Weights of a small transformer language model: 3.61M parameters, LayerNorm before each block.
Each number is 128 + 32 x the weight over the matrix's rms, rounded and kept within 0 to 255. Layers, rows and columns count from 0. Numbers have three digits each.

# o: layer 5 attention output (transposed), 192x192, rms 0.153, rows 65-95, columns 0-63
# v: layer 5 attention value, 192x192, rms 0.0834, rows 66-95, columns 0-63
# q: layer 5 attention query, 192x192, rms 0.082, rows 96-111, columns 0-63
# k: layer 5 attention key, 192x192, rms 0.0786, rows 96-111, columns 0-63
o65:077103229102175162149181095123093114080098109144171070057108090173134177182103147145135143140132094182114126034184147121190165175090155128091166190112106070037091151099179130099145153108081134
v66:112172143156118136110110156147170125088099119095123027144124139109116174136136162137080122076095117099122128119139125154089166137154103102150150139115141157133205139134129121151089133139140168
o66:167160118125170107169175138205116128128133149178120123121122120132122055146131191179147106118135083164079177129176210165107000126115148091150139126161166112120092092143082158147166168138160152
v67:099111178174168088163170102151109104115154140136093125156072199166128086118127171114125117167101146188119148150083151099123133116116099079125139147127121143094126174148131144103074138123096119
o67:088171110144119143094119110093120117092106127185148090181173067117129232047120086116196125180107106119196138129072162078154038169108125123126116142202107114145144139129124127159132174144128199
v68:181090086143100164123129149141200120192103113098173105100127123149172130093196128117135116118148097155202144183165119205139132082085114144126155130182049161176165130154134107093082087163149120
o68:142141146164145084127071135156134194139091131168064114183114154123083154197161115074152096078078211084095153118082114082069110166106055093124133120117122214089159153166184110063130219110134119
v69:106109152153089136143166140091129107124143214131129217121067144154094130123116120072169146115132071130116074128118150139143094172153118142052135073111107132154165117132153095106152121159146109
o69:126116078135140135158092149049119096109125133139140107205139110106132171117162159131112145174114109119142151113162108122147134180150132130109214152112075201064099052189152119135188101126147113
v70:127128146133088077077083068061165101149066139091155147211137137122153163097155136104156106154143177137127120125196127118205139102167165128152142127144118145077112153150088100072092135093156152
o70:152133119161117154145125193130142102127206120118123082104184131185062136136080126119117091148166093192134111216097126131118148129134120076102059139169144086082128140124108093120197148074103110
v71:120081131143153120122149166154162083095064049175157165106129143099165078135100157090174132203098118126136101155089175088058150164108139173149086132156115145071120159128138112151157107120186155
o71:074057142096157110195069108191121133103131149117140107130067158085099163116156113108135196076140104133143142073205136095138177051205193174157074133120118147140065193078161074114153108124089127
v72:118151150099109111137135095088119168136158146109144116148143127116132149161091104158088157156167140140171158164145100112085198164122149159116145134114125099101146126089159071110146117148099122
o72:085167136128112140153134082115157089104166199122116092108188144115116120086076124102130144147197125161123093162074129089169106067097148131098125193122138091117180121145149206093106172161205178
v73:126169142119135142109094130139141109130100142165158183113154098076124118120162091125116112077177104137140096149148072087128135142156154083096150114175132140139144144072119123136139098133134140
o73:096030117137136109162156114137149115140113162115114092130101131187120121127142135133155118136068101167135147144131191128125103190106107185116214224145143073149183131109146134110147135136081107
v74:101153096129107102117132095117200159126105107145066111119187184101196073086108163125110114136161121048125142119121109163143086111199139150136150050125155138162109142140083148052134105163135099
o74:224085164114103117119152162144163107132108145138191129113042125071078100158121085102142106131158115092009154158145119117151145127142134097127064101073111099114157140190139139127106126088186162
v75:199201085086155115154135184126097166151205137083121150078116136137124125147160114122131177171147134087097079122125145150105110121178131138108138082117116087065124146061117118140112112178161076
o75:083119168165151116149058170129128073064148099206109132159066162145119137094106125199125181138117125097100115029079113103056186130106155090151079145153112130145175121184112197183128177143186142
v76:109144111068133124133144120183156173116119134225126127096154069146167120090120093130176081133122114132155175124120118113139080101121150140156188143121167125144078102123123159149167129189075107
o76:160107133134135108127089090111112125185122077100096091122086172095078121162112092147088128110142158136119094181102134120106178083088134163084180127113116103159149087160106122188131166122118072
v77:134141071123187164144140110154008155171110182146150130131180121081132137128194118161106162123154129092072119087139124128140199138151102122089185128139116078141119165140148173140160127130130091
o77:095149153150122183078088173183153153118105044088161102153138058066201149111127161161075209047128166142109161124118125145111143096109159145126127178148081120145111091124114143144130132063137149
v78:146154135086050128122075113118073121141118172154150128123158142107122164090180128168163156084169186111095118085104140104097165151092158139108188128140128168105140120106116139123110149156113123
o78:144087142139144139146050145106122063171169149145140125150075118116114169164167155134142156154106108208109183143157191160127159098123169111155120077208193110178085128118123152093161116067156112
v79:108114105106144157142104110098165161098124155135175146162161186144161154055081099144111142078061172101144123117162084101106098076158066142165075123142179156158155160131091178135112127158126113
o79:150084140106175133145151148114172135124146112113128097108138099102095162092174171131169144155149166152082173148139177155187132083116107113062137085064153097080078089171080132200154118129126123
v80:125141108118164154143070153124137129113094110104152115141110117125156096130126141119195167150050167168122132150137126108121070072107108084160116061124081130148159123102101144163152140095143168
o80:143110182128123057155090163102204168096180160145127159091101155130135108191167122118116136124191144170119093170173093156149151174126152201169184109183094177059063127092126129132094096153146128
v81:141129138125129096137142116150142177115083128152143098081149072127070105122134134149087135125136148106138136115119131139167100141102140097073170098186106150118111106130167137097113152087162158
o81:164204152152147110154177100131074138135155148159142192081123102112094174151107065053135114141089037074104130148206115083115138076122139079133189120121077167197070100132070138098149093104136226
v82:147118154152138166141136100143131180127100148193090120091080118073086108144130125162085126077112125143114149116148145110131170110116071103111072145152237192089139149172136154158176068139210111
o82:128180141126132128106148104127114144123090142180141134047090113121120132150143083165214131134162145187150122155160154048107125128154141180124135148174106148148152049031126069200144125085086107
v83:129126167074131142067084124068118107163141160120149149113132186121126195126151182123115147132119168141147172097147137130079149133157144134070108084170154134081125149100149116150154100198102157
o83:115104117127153108084160103140160085137101127206104122061177117096052140129160126159124111143113119051109168194141194131144145189099148163110112083182113083116126162043202166064119164097144153
v84:125125127119119114168152133153134130163125153117084154163127147130096097049180137064094130105152151132126156154088100161171151085189099111164099170114091131147168088156126075069105184157116159
o84:041103118097097114162119173115136080180142131111162045183109086167089101162076131232120102164193115158111194121130143166068080149114123150081133079128138094151154109124087172120129152138128146
v85:135078120101127099171114061114099159071132172109179133072152092103141144094135148098141119089100185115163153133185087144115123128121171164166135089096076182097125137042115155134144097106135168
o85:125170132112094116109095143100099134131141151169119142149159150105136124176207135138121180111104119098180102121049134080168118164193125072105163071124169077144100149136107148201106165137136138
v86:175166106140110121161126105141137083142175094141103129122176173106112152134154164117074162177100172145121054158146146199131116128159149110134113093118153149148079161147169119103103063202133102
o86:193104129144160220185174147124173072148139131127107116123154087043062139149087173123174122149176088079229108149104113127130161170155113119176155076130124090085151128166162103219147136070048114
v87:153160139119158108161124099084138113111129163044164089111058149124081113098149138137135108170167100108139133063146108106183147129093121142114076187111114155170131168108087153145180086135156173
o87:118133152055112120126107210054095180135113132193165192180172107152178111066161143082085104088116201118117122157163085138113074108080068095074183088135161168066137057086159144160099111139147117
v88:135152096138047109164134110166092141146123129171163114092155094183126115122056130145137127111082174158083125087128099141148154140062139124141099128083120169123139104131092161117157128091143091
o88:171146147155152106101132111092114069157106115137140095094113134180159061081194124109137119115128122124189080119185123076135160146128101064063110108143163158122051101137081155141052118139136049
v89:132155101142073119150145207159081166136163186132112150155165074104179121160185139187083174090157107091167158096097145123106119080136117112123104128113075189119107133178133143096122167113185161
o89:125134063051081154197099151147159089174094097126124113142077085194141114122116121134102178141173131157148071122167079124100155110152108134132132147128184063140090195076105144031067125126141219
v90:076117108153166156168079145169157153103107170139159137118086118197151144152066143156136126087163121109127085125098165127091088175142039139177136114139141138098128108104102161176122126215084150
o90:107110132053195097092023077154092147145136142166086116146127184122106170129169127084150146191118132145076140147115132153152158142052109142175074101162118168140109104095168163100132054167193087
v91:096120113096158116077113135127132157129091142116107158140113136131167132137140211128101165123118184137121090059154165034162124172188100158134091113038126102125132123123124114178132106145125147
o91:107164146107083113106169122153151144130147130097157102069143096068086112120123053119160122090086116080127114184154181174101123165118103117111121120139144131181115161103123106228102092172173147
v92:161146102111122176104117140092142098157073100116132121128107116080146084152104173126116201092133145141130122114092177123128135111085126142125096113166143154075137119158084119104128178143073105
o92:079138205082108148098125117129197065201099120138043109128092112097089128046186097105168147113071130163074102189204205138103162175115151092078182142162132122123124114191183096093069100069124069
v93:113137142147141196142126160082160125121111103171175143135122107197141140162083185148144111120059161132107140107098100062123095130108104120138122132122114139139170162158174174099133182095144138
o93:128120092100156177147103082132165153225132141155137134132177111163149118109148066132158148114170146158118121145123097131165173088083195163130180100178099139110132170104051085106122134095163102
v94:126124153086118114093130184096149166114143166114169124134108129060138132165156126086095165096095121103125116104131077209094129116158133121117136123144145133122103103110098121076110082113101136
o94:061139124163117187152111153215144039127172101144151212169143088173034080121111142150160057144132134186150098128102145083093141148092038064122120136115167155054084147121115135131192182090094145
v95:093071111091119074168164110051108108068149120114071134154142139153147135120139126106161148115135102143145162110156110122149111113171176070072111109112164160119122136147081096155147130108129163
o95:168164162095117169102197109084151112186142168150177113108135126060152147106110112154109187061112137169146107192073140085150109121127093105062193091129136152097131128105153154085111139201111143
q96:127099085180139142059099123204151159121110107063135114090145101093068171114133130101176131109093082095082142176160153108097105168190091109103191044163137114120105124145137089054177117113171113
k96:121127080115117141125138205139100114123167107095082134126101138117169160089109142023104136118110161050162142195099167117103077187095054143113170057167103151116106141171154107089177146114126125
q97:094111119137170113132101197178127143107115128060103115146148156137115134041123122104150136152105154126096096193160175108131164173117127177124188160142132123143068158128134158080157100081133149
k97:128083109104146128179131155151125140108079103049055096101124092148121154150092107099195178075143181127141128107155128145136177154077106163093201129101132096100109141189146160080167138064154082
q98:117092092186124186115115163084123162157142144138096135191093118125053117092106149118155109105089128121131170151134163113101117100113096163143143090166117120135136122162145190243124121141099161
k98:195115156161130140181106129087099182098121150165094129179114176148085058167104164110163121095124159088209128136124147081140147098120148105143102102119127187082153129176150164148143093151141084
q99:115132150060088118127107154118141129147162078094139127092130086114126123119161103151132136157148169117159191088093147121150101090105097140106073095111139093126179133175165103179136148122096124
k99:071142130114085138168109131098123123105095157133129180182122131140110122130122160146095156161150082104121148124072158200158113073096149145105088141122120117143188086184109052163117148153123166
q100:112161092167143119089140111153092155121128109107136126128151124114113165167162157111113107087080134157129049097144151143132147156104103164133143086211186114117066098086117127172144135171106134
k100:131170058163124142164154131165110120138112138122071115130104092142067127112121130130129106117138157113076123163130099112141095101129136117089187095158131177098116163165175153135094115187155102
q101:130166140098112109167106133116129130130150159111169157156128092093081134146144185141073123168124105100147134125081156133162125112116128133131089120144175113115181095158127095179168156145085174
k101:126180124099104150123143138094138159134138170148185155146072119140107143123045119132118104171141117100122126127140169102175159092100107164133116102127117144157162167123167147186150116127110087
q102:091067154105111105111158114079188099155122117127170150095148093115155133128146130154129120129145178160189150154141169100113094096112119090102090140062038127117136129122076128113110134209148142
k102:070071125150134137149107141116115120144142143084161120131141135124172061117145132153165121122159129096182101156140107127135124101134106102146101122164095128086131094139072115176121192157100125
q103:134099110111101161134081177095165123149088098118135101106128137123122109107103133155146119168129134143152099129149111172155135118096128138114197167146105087160132135107135160150153172126120107
k103:134177090143096168136114082116122173141137092159154150146138087106098146080171149101113168102135110102074143123154174137134072124101140106052158171171161136158119112137136143105134127133101096
q104:082140101114158129125144194168124168159161093045125138104179107184135118081122095135129083172113092151129121125139120121143135109155116144131073107134133097116072117140135134205144092091132124
k104:109162081093112137132116159188165135112162137100131120089152104089096147069121128092113143185141183114135135137139150189137150117122057149116154082120115069137088141118182075115183176133142094
q105:083172142064138116127110127119091131139103145172203141117124085132122076125167111150093095062145121160102113098138127162111094090143105170152121142081158065138132165132093119199130184101163190
k105:085086151138165137124118163148114148165128139120143152117115059154117078106177157113107108094127091138103154090138157162160115115132105094178066109095109065147164084163148139235091092118111177
q106:078112121123153186144136131141121172090112132096116106111143099116114108081106137090148168107114110106129156120171134160055115122117082108086174136190101176127123120128091120092148102142092139
k106:141098151151098162150110161147110126130119150077136111125128099120102166111093151100113154098121129117095173158135154157114087120128141052119187140146122180134165161145118142111177120081081167
q107:171142119117139139137139101129147136172080120146180137163087164093077092185137184186152176105136145142101114145136109082141129120131137130143137136112140106115101148087136131140164110109150080
k107:175113145184144120104127103126144133141114166144138115172103172093177146185106126114123158030140104140115109106099116117130150122057159157133158145141118155101151155140074138118123175112148117
q108:132132079087092182130120139163079144088125158133124149117130143163114158147130138094121131119139172068106114150114145141147123112153078119122152159108104140167151167110108149139155094136127072
k108:111113128100099140098135133158109069074141094148069164088107142117114160092136131148164156159113105132173139145117117115122136123131114064131160092099152129122089119141132119081181100095123152
q109:100165140091110160141114140121156141119159106131181096150126147157085126136164156092115092155078122175091142145103135170168148110107131125120154159113155102174122150071156133131060191118082076
k109:112137079091107122149133164136137144159120162111159151140170100098110124131136039086146141128112132142074146166155111155158104144127107167106113100173108150119105152087114117139094109098125054
q110:130176059162116071097173116171127121127183136069119123096180117158156149131143105117180101087125186138129134117156130139141105189114117111122165142132135137140092108116084139110138157122131083
k110:058208094118167197116117105176062103124143164103128150115124114145059114081173078174111113164119131142148097145173157146107112138117082114078163131174128186097100091070125093157181156087159148
q111:100130187053100116175169145140207149106124108139119141104153162141093167079121159136152139147144099141127111101096123138142039061129213148133128051150158107142108187130074111117158112161104181
k111:143181145139080073123146122136171135118120090169093159129143134115108148159118097100083135095135137136143114137139152189142109159147163121141141109149087116067114125111120104076119153087120176